Part of a small language model's weights: width 256, 3005 steps.
Each number is 500 + 25 x the weight over the matrix's rms, rounded and kept within 0 to 999. Layers, rows and columns count from 0. Numbers have three digits each.

# layer 3 attention query, 256x256, rms 0.037, rows 207-255, columns 0-63
499504510509490470460521466488486517498516442514464457483544535509457488519474516482505483464514453438568517527487507513491496482496524507474490559507523469540523565532474503537502444516545462
525592506511492524507515507479513513496484496494502489512520500558533443491483498492516530479507494520528509449439498512467473462518527508451532514513478489488545489493453479472478496513479502
517484487534508516524525516486520501504472469483520495491495484498536461471475492550532477540531499473491492482507505475464517501528490459446518509525486495544477454515449458433519503514503532
508467523528522423456489489492472444517553484490534490482494466489460525521486481516477489418522535501515534511527530468485516540503488529512471504500491506537541504499493525483469460469493496
524494505544483505526501538481487465511488521466535525503484476422495537487517468512513521543541535531455485544516506494524532543523499512527490467499477584501472480485497504467491561449472456
489472504496456543517500491500515432565505472511511502492524479465533510486485446546504471568458494475497495488507496486482506531503510480520477520489492495533459491517511490490530487492515475
507504489463512495502490504486524520518497490511506514501491502526501511513513477490503496497514498511519498525481509536489538499490473469504463526455531509505492523498516487527489502502497477
489503514530468522531486497508474439547542518488534496477487450465480523529492519534541507471503500470536522497529535500482495540453493493523488539473514490535490531487513483498479444487512494
520521504498510475508486487497499522457497527522492488537480481479463536496544484466474509531525525511517493554533499498543531471470469518507478502488495525476502507494507523485484503446512480
532505518564493503500564537470478444525502536456519484525509478461495527480508468504503459496508538462450485532511512493496483537496516533483509488520502522501491475505482488464489485496496489
495496477557484473515547493455495438512519494476497463485487443499498535526505489499461525507531538512467441512537448513465522526497497474514528530524471534527481539513537470485484528485512475
515482466489496476511498482486543508454483513533467430533510497507495470489498525467489535530500505547521450506518489511469498435467459478506494491515496537528513525517501530498452537522497490
535484477506494506462473502515498530469475509482511523524462538453486492516564484461493547544469512529467484532527484497513512486528475501552465508524512501464493492457509534502541521517504505
499508476438486485490494443495534526473465435525474520493541545535536470457501480513471504481533445508520503475462488486480502483515489476507468482462456491484470491518459475481554477469497478
482507492477470522474477485507475459488511521519485515456548510493513480489488508536515528533503449487482522469431526489500498515512486468526503460508498483503483485497507488522510476497510507
548540496466476550508520509479498558550498483490528481538507466551483493487489514483503493440501489461562486481510476527510486529493526495444524528485529467533536451525507428490493446479459496
535477466504509474505448484499496499523488558489550519501492452467498488498509465476513437501532496498542499523542452513507499463544474515531522488490501508521539486467498508479463540527477574
446525569527503565480515531469507478469557463478505528520434474478496517531532504482566538475515471545509537510467500555434433463437504568531489502511519460476516533582482489498508521484414458
572488506474511508518510488555495489474484526507546453533514501589506473494473518551496465464516514468489507507533513466507568515548444494493493535497447494504527515462582507453513497466532519
461513491531487528455559494496503534492502441478487503499453497491465543501522489458465545528513459541523520482508469527514522496479495564516516501456537478437499513547502552469510457489485493
468546496468504442555494503524479521501495519524494561552524530468535486500504470524491497489466508509470430506442508476490488501525529488473472436515464546439463432506463482511535509538483474
436488483476510500559491467466560465515490525524495484482550472476506480462507504524512488507449503447483460483509493496500498517488480483467498495524468513511445448490487491491527485525496474
474481478533511510448575499482455545466522546481398515513508542449533487506492471491538506492516440505475537499476463558504458469501588550541487494461534459455553525538505543525515456557469524
473497507490498518527451473501552502508458484496557471519468499530481496513517496507470510555464529532497514500500484483487541516515459487465510473517489544477439485479490445512492538482520492
504526574508508489456485535505465556513503511540473498547465542469442515513501464459515512479455488465525545515505573545545505507489508526519489482498514501487492518534475535511479479490510506
494494527516476517477474460480489521471519491477490471515542514541470490521497489492464547506457508482537491543505484510483517550507465493479549470473533567501448542483484461463480507513553499
469505476495518446487493454501466572461505490527540452563516539519471491512494498480510487478480539514478499484483502516526532516549446503480491491482498543470569483479485515493510511527563503
554480548533506554498495533527502436526452447472487512470470472502509529463486534533521472520541473478523497460491509462509479514482573458528525532526494461546486547537493509466476490491460502
506463476548479546542492465495489460533493485494490526428513466519547464475466480553526461517485473492465481528457453528474494533552500448517479463524484530468452503432482477485508504514497505
554476473523513566537467516508527455512467474525472529486494465532574471453531527513496442551498479508487456470512517494477488518509536469496465514524494463522465517462508487467514517494492535
523519525527493439516521471516496478486518499502505480532482491465472503517512511500482495516525526519529500543506553544485501493498438530479484494462510509508506510529482469483459491506519490
456439520520500517526525522495504541504515514525488495502492486455430588497489494453485523497493531493488476531533495502527512513468507481517513494514541517513466557497526530537475485478515504
497512497510519552501513543485513512470465461513477501466543538520532461476472510516537480456467459505486483476433495466506468495515531464511474516528490466489457491503472477452524502558484502
475533516470522511542512525499519451563540521439522514513570468506539559533511492485504522561493501541496446501507468530477471473483554524478538507493513467477501539493564486560470499504465459
467566500425493520517505536495489520522490511478503494508523534542550471518517526491538533514492436518527522500477496543502512463487523522462517483467549483483532530512515480541480473534502467
493525538528486520502567522519538463498469531451500502521490521454518487502493478540475494518518516462497502501505498473535483533513528491467529451539472486471473483532485489527502527487489484
474488515509490477496476494484457483532539492510532487491511454447517509503477505524516483477544520476527525496550507481477508540479493528518495491476508526550487537479480501502497486479510499
445460491458460520521479489469492447534510462506530516451555515518548498519454505542515510493503442477517535458487507518496483507528509500504503509505539474555509517497482496502536450541534472
470475497541476480460463467493430455508549437512509481450493475479473486526481497532550471475499467504525530499460532480473490520516478521551466503501507532528490549486498520494481478532524499
447485466442483525509471463484483525482482463551459523498547526535513453502488514520538512519494441502523544479456479495493494451514499510500523520476523444505500515496508492508511488540524522
458495503488471492448477473464421470537574489510503500434538508546492501541511503543531501460499449517547562482487549517471491493509509515537455473478535534541526532502493533516503483531486477
516455490532512509517524492510540468522471482423554498510478482512543502513489492564472524484536504463491499479549484461528493501480505513454526525467514482494477461520503497481468496459542527
494452504484501516507527507489481486514493484503532521509513510484525527486467475523486492482491479481470522484489530477478478559545516505518435508499476450509517455501480488524523484493539494
463448479479543469463448503500508476487498510547508494510532506478487525534522497481484511495470532548503495499501522478512488499530478539554422495508525496496525511485519563498499569501560536
473477478521490485494469522463488479553515494501543495451526432457499519531465490503489499475502511506481506458531485498520513526539491512510483486494533546547506493488510520490493508536504523
460444474531509498507467495519492459463515500496498482459486497494534516501503554518515496547513513504468515498515512449463496475494538497544537475498510477533467545473566470527476503565533502
541512506502496542505551494521476508509507468479487518520447538508525495499483478517491489476499501470479483476511487465489485517505530502476522533469478496513513479493478457497523453461495497
508458513547501484475510483490482464514479484453501524488474475471438491475504490494476498505526538524484527490527464496477481525483504476533477485521463518486466540469483496463486497466487523
467498478446471493460444488503504523472510517564495502506546535521526479506504515501502532472499446550521521468470520505506489482501493481530463469475506502517502471520481525513531508496505538
# layer 3 attention key, 256x256, rms 0.0368, rows 207-255, columns 0-63
486509479522509456516468440523468499511492471515529506492533535523493480488491545482493470471483510524507515495527503480499499517479490517511468497532489527491519512451483537503519503494555523
544468526514535464429506491474514501494465438481520502476509541509548503479471531541512524489514505521523490511490502476459474496488500463498450521516439526550487497491504494511534516522504517
505495513498489547513482521467525464507508480506511541491502480491496504494523483561494529487514488503458493491478479488489485473514501497485512507483488467531492534536511467524493505483487537
484513482516506498528483488490470496485518498553540493502554499524507463501490526473486473496479499517454523490512530477518512466516453501496485482521534535495470492470499540536510497503539557
484539454503494546539528538510528512451515508499473480500510478494482487502519493498563487490550506473455484478478467470533525503494487508537493486504519508495479555530485550521470482487490485
469482537485501525500469510507523475521516488497507431463509484548475495547503542533492484473528484508528491474490503478542500448518499516480507501482547496574480564517493477507489505499501540
477487498512531505500477457509486471524554504518488419494497493491490435546535555547531473456531512524543541537474485503545487499507462495498497533509511502534519560520440513524462481506485471
477496524520478498497507470498445479510533508539535459498492499536492502545514526459449484477492513522523525498518480493543436484492477514466498493485540499481536518516480539548487463483534505
505533483491528512531466442480442540463577506526454462503520536496496511550553548467587466463499502496587528533445519501508490491454445480514485520521481534456514524518442587499486441533444446
494528518469482563481548505510558486503487479531510445529464490518486558496439528508488498501526540524460470479493479494519493524488479535490490453487548557482450505535495528521522478463558534
475483544479499531492454505518497478532520470527530487493513499526491521465511519490533497481525554519449507473530516450498500489529495488462539473498541494524473474497475512509491485478505521
524441494478512559480472489523444521537503485524500497518537527482503528487536503501531508539461537493484479556508503491488477467499521487529531548546482465488454438488445478523497495515469486
524488496473454536491508453456491543473524539504457473515478534517462520521524477481534472501505496478554518531488489526516479499497476506516501502467492492478519537563483525513482487521470456
489483474550513470546461552512541495530495508479470558465519544484492478477515472560500535468517466481483495497500496519469514471518547469514523501516441491532491460466550455477497526497461509
462451512522505469505506518529532509524483508487526552487511491512523504447457494485474502534472501456505517494547511480470522505500523462500485540488478502477502497460529487508488533494523542
558552560458505475447521471491498451523466478443521447517488470530464496507486527492457495453505530531507506501477460516548459529496483532443488483505472527480562486521467550496514494499524511
562528560514505564498534526459495469510500462530473472503486486532461529488485446506485499576490530486497498502527507554496507499468458550483494489480539494509470511485514532479507506546512492
516524499539491513476485521465470513500537477459500487524521488514486447518553488454500498490487538513508502522477511500526558452486485534529521541547498599518421483512461520440455470473461481
477438504507485537453449503507466455520530496478476507460509519489521524546530504525528509488491496469510522453495503530520511513594431484468508510508523488544527522479504490528488529547508464
506520431499494523553523547467523511570510532434496501434574549528508518512516497558418527516438465492468510539459485490483501489449512503505606503562481511492492497506500470502512502488505550
458479522464529486477486488553500529490438489481510456523481508503485542450460481473503501496484532547550538504528486492450542561465564479467441527505497499517540482452482475523478515526520489
488464532552522523539517469494465454482489477486461505526472493518474487438510502502445483557511515487428452485518529512513484537492505526507501502516449501494469488491519526505530514503489560
498504445457456523558498504523553475535527473543494466518531476496458483520453503536544482472536513508515482559470451492515537487480478472511535519543485501525513504540513464458483460510512485
502520461510523521461496481470530490495481455514466525522528535478503462466508480521506553527479507499462480496510539518503501482500525510506543482530528527544453431520460434478517488527466453
473498424491512470551460545513485486477516578509505481471489476499508513483487503500578460501515500529479553528478498546448508495455501473538474453480520519475492509466530588507511481492565508
465513483464484473496499534510516540493500538487464505483504509484533539465521460475499508494544485449431528508497489510452562513464475519507555435517524515469488464510499495531502489522507510
533493449481512535518506514492536548481496515528469570483519487497537470498487464475532493511536489515489521506495482540489520497481475451522496498511541531421457519471484454522509537473487485
452520544561495551487498446455469458506512438521524480519549516517487502501520522507483503441441536532459493507493531463540471494465466476479512479529472485558515447505537492458501454521491484
518518528520449517522491533476503438516484494471492516511511475506505531460515453536479532514530510513431494502524480510522511465513522484473512483512533486525509460509556456509479499450436509
499469585500480562441499543475509410525518482522481505512449494504475511479534407552455526508524502538477496508477456493520426492505498461469530495493467488586534488525541473514502479497452497
501500461501521545527468478523499529524490475555471499491508508474487492497480512534531463484522513544481515498478517488514505488520481512489521484475480494491444537512481536552461523496502537
536579432521497504546488479521461529472502510485511489521554504499501520507515533444514464485480467489513493494488509512545527515482500499505498519503536528439521516485452529474483491478535509
455486537501476478472498518462543479542455513482515527502482498449497476452538419548483549520520533529413483460480507523481467487509530461486495471495475499560497482515541426520520474519490511
510498580477521498468509506528515473489468491503488444514471457510538494489479513498477532482515551523513477493522465522478495501493535460485490511497467464502522474489491522512495516500478463
524465509415515444504500488510508548490470466506523482476511526517531483534457521503504514495501483518586523492515508509458518512510508497510439548527445486492544515495469468504501521506497492
498529476480442482485541520491555498482476527442528508519480479503508558461490503481462512514491527499445472425501486450520505490503502513500506483495486515505484491527501476460506466507533510
464527496531477524519494467484460513493530463541517505497535522522473486497493512480492442497470483517496543499531507487500501470497475496502472486496543508472493512497455536506485484492555535
494481520510483444508501484488448513520532483517515516475502508534493472542505508489451499515495432520555551481524482517479482474526527481494487490512506479533526513466484478527510495498518517
485508479541480470518465485496452530532535482538516533489540512513497490518503501489514480495486477532510549497512500487486499462530482499526466474493554530509508489463523539523504491483515542
513476547521488422496492509474492487554483500474506537494494510518531465494500465517474522511514492503484532498507529492498502504497520467474501515504471486535536457468518427483505525496466491
463485468520498475499476523499472511508518489523525523491524511557485471504498521468495474530468505496514540486514522499488491500500505478498471509513534493501512476475500511522516498485536525
470499508449461501512529488488492500469515476513506436483507520519489533565518508495505497456495496499500511502482452507539457472531474507491509520467472488520492533534467486523478472492462505
482517504491465487482508495426539459465506498503518498454459494506473500539522455513484487504491455538536496486472478523512499455527503516487516514490533514521473557538508471512520462502528478
527477469532457474501495498493495516461505530533491490508471504514467538506510518438545511574479469468514487502508514528514539483477472524518471544509532514517460528500481498480512487565499466
488497503533459491487474494484492522496533481529491533516501500528487504478480476465494460517504500515500485479532509493512488452516483497502470499526538497505451495482461499516491502477543535
513432538477487482545512547504494471526516505547530467514500465496532476525499497513480487513513486472507514456514486489510495519513506464493515516467535462520529508515554493476462517510505514
487532503453504543495515499486537459474501513475488554504489491476490490504518446527461517440501496505521478508480465496494490517504489508481503465508479488474552509513537471505477493494499499
505506446499459546497483520456473522481505500514491507509519519480513483518498549487565483506478513540485498485506490484517476461493504496494523452537515521511480497500495531542492482456477485
477462508548518472501491514516513500525482532507486551486509512520545454456484477481489528539450479463521505491518515527458534505483508482526480529510484497500516447465525453470509536526513513
# layer 3 attention value, 256x256, rms 0.0369, rows 192-249, columns 0-63
529452530547468534488519479499483470504498517512502486489476477495518511497479527537410468498472484460478511536493519477512539538526500518471471491480481472492553547501486529530498517492494472
561512519510514466505496513473512513528490487505534415492507506499505497525552455457531521473504480475502507472484469548492496480562489477544509527550520483502514538538475501535526465478504483
477477496551496495487521486489502444462500512501454508507489532505537462508538436505554460444500541460492517506441534497481476476583525508536512491474501496489497488541454510513501520480541469
465487438478541486506489488522502491465491471485511536449474533552539451520509474495504503504461539504528463513489476509510498472459489524502508531519546479509471480475525462500476467484522530
496478502532490521517505479491507568483537526509515494541508518505433465508498465488466507473533542512495484507434523491517483490526506482564491529535501453506475572490521486459482480484520562
525509531534525495457482520539481539531508532510481515559489457479485499492533499492489489431505522506475511503498511450522521533521461477507481474510518495497535504551534453442484550522514542
530524506491521519496510494532512487472473475520569530508500496494537476480524464537510494496516481521474520460530560497496456485484487471565445499458480489508448523483488525518480528514495512
545503494462460506484513476501511518532491461467598538524514530507489490493465497515510505495513491504505488499532506510501487496503450525538454510533485457507491538444478456553504522506513496
455488453444525487525497503496528474441513469516527510476564522484599537476546531488543506525521503531517484538487507473440507499505489513518465542485539552493482463475514507542496472455537469
505491558532503515444479505494473570447498530521458505504466563508517555463514464512464477477495516486497519538506542526506485464473502539489440486484498486490518464486549506466454472531483539
502523444505469447517482506540468476518480521493521482500496548474574512504502560462515480562489518522486507507528480526487513431453550478504503523463524474529486464482506446516513525445491486
481485468519517475484490490537491483464508509488437511511490499493502538459520501463489524530533560499515497443481472531494471488564505477460523515500537468441493449494515551518441495490462552
523527535481442559534492502512497476501486481478523483553533520502499456510495515542487473530502505482485465528502497563501504474472492492517525513540457479485467512492545481522499487511507449
546502536491523475461520492522498530504518448525543465469493500507437465517495528443553465534539484571498479527442516500477537509510510517566475529541505464457522492482504561502502476475473533
472471473536488529530549480538506502420515560501494565513484432468511496492492473498498499512490523475457504436532505488527479509503565482469486517548485502472478497513551492463497464486493519
477471501519577436484506493557501466510521524529488460592434528479490481475522500499469529457470481508502481476453492479503484498534514539531428541443476493502530534516481469482511485500501532
516488516501529500536474505492522493546498505483496516467464468540526469502444505466530512555531551577490492503528416470442538465496520507506547477462561484505484491476474474505493537484519465
509524488527547497455507500473516515527513525468527505546402524476465498459453444519456483521548493510486507564522499571476493473520496543466521476475518498532495493435487475530460473518512482
448482461465468466484501490545490576518492480475548517452506542498568509488491548468494507514519507527520495504535507493501526469489488523586529557541470495480500454532492461545435473468512538
499544524507472503527511509493490531513523499517488521461464510506486473524521492499503492490559541535521511520521489553480461464503486473502517526555524465498501506471516497483496511476463507
461476468497527452520449484451513476455483501504499548474535492544504508484536462497500453460477494483548488480533552502533487446479489491482549531555506458503476496512539471420528541493550509
498474466501527504507536484489525493515504496534506497486512511499492535464515527477532475522500499547502469484454487505497495489495506556519500536498443540500514487531481537473503500506500441
503560457440417471519540478478497520463518482501547503527497479491480555500501502553461505500534512523467453474505480553512463519493521554488524512533514472476452457470570503536527416519557540
484459498454450454491522478501529461523461495484551498467528468489558516468461548495515526548510488507495496494543518536528539493493494494493517491522493498534488479560473477490504549516529472
509509532470503541522471528468500553496537490551476528477526512514487504536507472502497503476537486530505486515430484535532486416554489544472502514483501570498521447488573548531486484533466478
448489475514564508462569512484540535561470577489533464530541490493531526534476499534455481480476463508524500483515493502496484544507506504464449547463465492545511529570511483576577490506535487
511502492463461499467487512523512530439514482509434514498492477476465467538532485483563497442519469457526478450419527468515489490513520506479507492552492506417493485502493486441513550511472490
451474477510574497512487493497476473492495514492471506501477544506505522527486525484525464502470503481530535471581487482568546489456510498537511551525503465498489483522470472463475519488500483
515473515524577499517505520468527487504521484521497494481542471487526484487533502525562491478533490519473507529488524442449531532539509524483500501455452523508554502500476516508489563486563467
470453507523588476505490504532511469499505480449466471423522450529528512506500501498501503482497522491513513456579474458505495527469507411484508509507501473511487514501490488514490518499477513
528525483539486530418540452478489530474475437530548489533516502492516513518517470561553509488539511523524511544430476510444491517539480505474491484504502530503528512549524492562483466455483555
531508516498459507531480501481483538502488491483486492502506502478428500493489555454505519481511536525537498515468514533458467496508492539591525470519481490478536472491534541472511453504494501
510486508517498461524511498505520520468500489473529482460484566507491504529471492508466526467493474491544510508504527548493486485496454475539470516495506504551500551484510469545469473545495546
461500503528514527586528510524521506503523572497513498516532479496557506515477494485447501463543526440475497462499432437470543541526508466495482511492499495507511536551491505482516504471442554
549499540484524516498502518543512488577518520472500433470507518526493495475478506531570467554524452525484510525513511520525528505483556539446515476450454523529510488584444536508536519520511448
434502439490546518465500482534509466473480507486505548540541447489554499503514527459533496468471473522506498496512501483501518514457515485523487564490488481548471481495523510457523483459508488
431457438554518471545521493495532536455492558500475519559481490478552522475482463476455498535478507485481494456528480499480530531564532504530528492457512507501542515524464490452454493492548479
484509506503527492461517463530519499526505492468466458490452471502529473519511494474515476517548509556470476519485491485521482536533504476490502505470524571527480507481473514489553479432548570
442542505509550512454516517529494542523520474489484462559541496503507473512485545503491557520521439509441490499498457536537532456514451519460521432497500519503529501552476519549495496534430508
551531514497495505469476498487506507501516496491477477471517503479472465492524499501542510489518519457494511512485486519482493511590470505520520475460482510505514484500468534559515519532461483
507546479511455488482540501482525508478505466515542499489546472527517458511535501539495526513507501564509489466462528567491500478565459466526518535512508506468457540509476528517531448495565542
544475504507500501511486505446503490543482455467482492419454533508496527479492468503468427519518477486522451523497557470576488492503461530486503456512489534494476518526448515527474580468505495
518538474518482533452469480508474556519510501470511492485521517510464459482498551504524510479479484482461530474493517527513501489475490498537468479521492486485523510504446488436450533519501507
534538505517474503449493517468457476543493468480490485485481504529415543499468555494572485475515521503514531538489500476522510500480523516501538485517530476512500500434543490515503502509464514
481497493483477450507468498539501533506511479530461535499555466522498446483489503511522457527448476475542511437477514444528502497510493487504540503526498524499489509498478481435476562486464520
473468524521525509512477539477474504445487457499468551543494544521479516503498443471485517487444538444537547543559455532479437495489501524506514485557506433489470461433511517461509460482480483
510526546518596480445507495471532438555468523512541517539529474526444468512462518534469471485493507547496499524522500486463474532510511495443483441558487502578494466491466499569573487494478514
477513475482495463521533507493497511565508485516527520499468505508475486510504527474460458517532530499505522539506468473479558506519490518479516515537510529507498499443507515493476545485522500
480511525527514439487513509491543515459478503482571476525569511465564460497482467483473498490453503508536505484491504502529529494497552482485474442506466498513490520490488486607528502517473437
451471487527533456460511486506515498504506500497448525493476512503466503481474483506456515466520513492523510534470459493563486506501485543476507469504484499476502435463519480437484492479519509
485489465534514488491518513508523477487498491480487521492501464493497507475491537511485509529445495515487463498500542469551533531504481534538495456477486485507487478554440499525489527541489473
469516465491566428487532486527547501517500523511511497504497496449478502502502545488498528469526544502506495497488448508507516509473510493482515503513495510518454466512524456515507469509531519
480495486481484513507495505534472540518520477560470549464535511487472501452481490483530524501444491519502473498503525529514490548423471460513534473530480468469497507471533494459490533486525505
497518507468541505475500488545482467500510494494497519553503536520497529474486518505590465493470563511499485527478490475469490485461521565494444528472485439450501479508489505483501451479479489
485464527456467498524504505513497581436486464463484484550522495511534490503511489528547522452497524469493455507476491475500538483527474470475483538456465482468484486437506511506508422490501469
541528550509482474449503514446535473532525487507486456475473466505442496512526508550485543463448448542533489507492510451581477521523474576492455521467459490463483501570538524547570493526519459
498463494462511512525476531505497513450513507548509489460526575507554468514509463476552450518446482512514505526448540506487527419499517474527493536487489498497516520471455490490451515478513476
506520513543516470488525510496497506508465500455523549518524500529500481487464527505483487486511489539493536487567462522540541495475498489503548458523492461527495478433485471565501475519520475
# layer 3 attention output (transposed), 256x256, rms 0.0458, rows 192-249, columns 0-63
498474497500479505457478490522488487506461519438535502501536486557437491500490501504495498524553531509484502506553452464462475502481485498515476454536483560521459513492485448474501543502536505
457559500517506529493533507500501582496526515444516505464505504490432482532507485491471515486541489524508469485519505475509511467531478506482507514484534486488503523496511502474516533517465472
528534498448533506506533513489464527502512544499481482503533536497466470478529542481521525539458500501506427506486454507527500519500482534501489546508502527529477509505502480485529522489489549
537492451494520527505513526544502507506430510532475524496523486504529522483469450479496518471525535515519464485526496502564536504476479513498536540491500497485530455485517487495503541528460486
499515520477487517532488499503485437550590519479508473490530528456515505476481505488557501547471511510475508494481489511461486523550546463494516496479501517548522500520487438523482477492468511
510529522484475512509550487468517483473533499479500509493469503520524491511495425560484487526470458474492490459506492492476466559535545489469526496457477532544462502484521544456517487485495505
509503493491493493454494514494519506526486511467495495453488488497508465495558542477513492484475512502506507525505510476535513487505453536537547480551523523455478521470498480537498464449560491
484500475534488497523506506497498496448408479508454529552491496514495538481524498467517496518572550507450523526530492497505507480499498479537503517520473519450475526495529509529464494474489495
517489487481505538504517509535473508519419529538470510527519525471489531510499477461520477459486538469512510482532500494550506492482460524438492497485516488478492480545487484495511470529536489
513495494459504493532552472476507490542540493527501508521560487502513492433512545506526546532513481501479526462489496480514503541583484478502531496522491484529464511537469482530488470468517526
551545444484508533515534496483516537470425502481462510517490525502490500454505453502472499505497544524504505505523508517524508475473515530478485565509506549508500455485470542461506526495484473
500434510484482508527493431477497528534511507508522498510529545491480513482512530487521515510507441468527489465461526529554493559508471513449514473490507490517511449535480539457553457571473490
501502509517518462472517493514540521489488523488491528490496500493498488514482515495489489496532510514492554545503546484514503518510509496485500528481508517516460503499477501506500465476503502
498529515515466511538537504518498477530407498446545499497488546487545492496485476511536498504490531454494518490515525530488495466530517558503532488486508547461538499549506497504443493518538434
506496506489492474474502479478474497549542566493497528491534555513501437488538513474525497513459537543522496532495451505457474498501474585509542521481481514533531542517476516490529470496526494
460549550516538519524497495494483473474498524510514537480518522511476506462504466545587493578528505511477460473496483493416511491503528492531514444539493525549460500477525467489461498481497574
520493492498520501527442501432516529451470529526462494535460519513498528490481475483459502420467452461545488490479525527547510474478520454463512498500512463525485474487499493481502522487462471
502521475444462506556458443449461523491541512547463523534514465507454502479550531421488555499524516491451548500548573465515509468491507513542455524518480454499428528559524512496505512468473489
532493463485534508563518454455488481448399497520461496501472485492477496493463446452488466482521523511486550518547512521498508517508509471437510530505516485480474460522508492491489443545476467
471514516460506488500494493478499525488582505543486517500485537517490498462483489479457510523480478499504523510473502518501486520523539490530463482463493483513503488508521484492523495514463481
552461460483489540505508543542553492479496469500463497501490475467487518548508539485539508491522501536486474486488438503588448467499496470523533534467495501507487528462461479488542514508472498
469466495483493500502472511503524494495532480480508497505500510446540524544468457524534502500482494480504477473479512459469477450525564490503504507482460470504541493496508514518535522490522519
514479497477536526531463507513523498503519495566468498544502520493521472488559517425484519512539544545457511563534534501498554503517455489473471465500523503500553457552495469521466533503498512
497478487526498504488528536482525538498388493492505529512450499464489522470504494476477532503498495530478452492516498487512537475470501512480486502494531504462511480459503530507489494484509494
474491497473478514518489471497509484528617554517530485486528510506512485494503504523507487501511466527513530497491544542472501504510511494483471491499495502532524507496491471497476493516510495
487478510530503486454479478469480507446497517487474521511490520513462498542523474506487519486493520546485497510512487470431445467488515516578501497516476502485480536489543554494483516516511530
522483512478524460484533507525551484543554452449522472432531526493495523521519497523556496446525485478519497507530489539508477475486509526521528469481543480511509559480447472483499466535507491
501472475474486523494508465455509472503431474482492553508467508488506511521486494519523505446448500492494502460521502480540493506527533520491532514527468465544504557507481502473531485536469528
508471555501470490476508485498461488466470511498534457478495487492479493476498491525497505451460503440505519452494532488526463479458506455518459479530477492474502513491540520517514441465499552
473469492489487528437495490521461517496485498449522490480501505486524475526492502496467490441489448467529490470467480474573490509466471523500504518507496472502511471495531539467515542549539522
473490514506492468477451478514469503511556548517530496522468503495511496507522458480449522505505512508505497509512539513449493529510504495542470497483475481534466470493556517512501482487512475
530512526482498549507488520540514448491513529520527523478454504511577483478454465525478520506521489449502507501462505473485510564555523458481490471481557472487472457552469488511509458494508462
491497469506507531512505468508497481517439459525477522511517484470489527491500530522490466527522510497454559505482498504510495508515522464482519479511501502499454479502536446480480488486478476
486466505497493527446505501495489495500532518491480485476545497492473505518511488522483450514428462499522510503525517470471509533515451497480470469509483535516533544473491543451522493540474511
494477511502508464455509539483517533486487494434541489513552516459483510522515514572497544455480512513477491498514538502534502423458503516515457538550497456404486532454506529520516555461547500
531495472484506506495455482510520487492452509467475510511440543495534486505509517469550493485493508538508485445513495518538504479454466534527544554526526501474507549533492517482511507543511507
505458527513482507498505474428434493475474520489447484501491517510482446469497469451509494498489521486491460486518489476487465526498504507464532495496480506537461530537485541503587449521473538
480501484469502493504467472541495508455607544530485477498484505516529487488520504497474515468498464500524484522499544516514508441451482544515486495506495490471530482531564517506455573536517458
486516505545485489517575455462534533498444479517516515562497516540410505541509479479489493519449509472455481520497525485459492489481502518503486494556524488467483445494494528516513500466480470
458474580519477465486539539523507524488527496462539470512502469512513470526456510502485483483503470421528538475494509463443536535475491473537470491450496505458489499485513489528480450559530515
512517517505548474499487523519524546503513558494492454492499496526450531535509535465485478518490547496473445511509495491562485489460522536546486486480514510499495482529476481511466535535497473
485500505476482494488495551501523473495514489514479522467485464481487516534479510522536469514490475502497503527500424493495490463506556514477528509506431515475475570487483486500490505521501504
476510465534447466527567485470513480499444481461517508474471521507486482471511460529516506516544539507513532446515474494472519540517506505491512500500533515506477492490529478485445462513492463
528489501513498493478525471526514491510456473528549517481511512527579517535470499491472522505495487467509538492505507483537511519495524477521478520505489522471526467512517505507434526540505475
540494476470512503459519516528554458506479511468524480451490496504570483528484490501536484498523463514520461487485462495512449486473514543505574517485458493468527470483489452477547489516501459
504497479468522529523516525555508496557462502529471530502500501522561461509517559500487562514514485549483485476496506518536509532542464487515515562503534512537514496530437463515540493541476486
499516486526532512474479496527513517472457509490517489524494498510547506547548494469443517503486530521465504542529527457505520469476473487518515521476510513473523527464577512505484512499514509
513457462454508552497495484509499505470471469507445463476511507490522522511503509497454494487470497493471490491515520498546464469475484499494458491521498480468499509501522525485463512510498493
513508520515549503475539510478532493475413525467495506507499515498439488529532468489522485492519511502522482544530464477478485499515514502502518498524512471432500554458509544458533484501477517
490495548515490496509523499473496471480447505515505496482461485496548469492461534538534560482467512490463473473494489518439474518502546490487526533499485488489486469527451481459492489478458493
476477503514485476502522535466498476493416491490552499520445510487500509467496494520522513493491483479471498513485461505491512487485526512511529522526490480516458502495471507509520492459489512
475468506489506546470478500490467540470425492504498484498470523479504508525502484474469511493512533484491500510524525477494494501466524526520519469500499506458515495505510525480514494533462482
536513503534512446506520513518511460524391447459478470508490496519528495527493502496520487515507506482539524489459511535473468518522538500475533501429484478477530450509486495485507473511463481
503462467496541477513484458501488516516536453471488520522586514469552518510516473523546490478534501472498499465556543512521490523475455478513498526490509525513487495490525495530464522544544481
537492507516524489500491511528496500513491456538505502522517512489450492545569550461509473517566520509535483493534504500482480573533431480472450487491514489496517472499528483511465529547469533
470499485534548494484518543480518489463552514487572494518498461517506511504480544505515508521506516519438509542440445507440555503482521494567466470560493469496501511490487442518422561380494572
533539483499490481556515511508531509533504501495470446573524493454474497517511457521494479534466497478535484466464488533552454516557542510521442531463476505511491504484533503486514452451476513
544485457544475465503499482466505515471398462492467508545479481530476491523543496430454507487518557506469512506513532476561487554482446517478510546518482524494470529512514512481522483524468466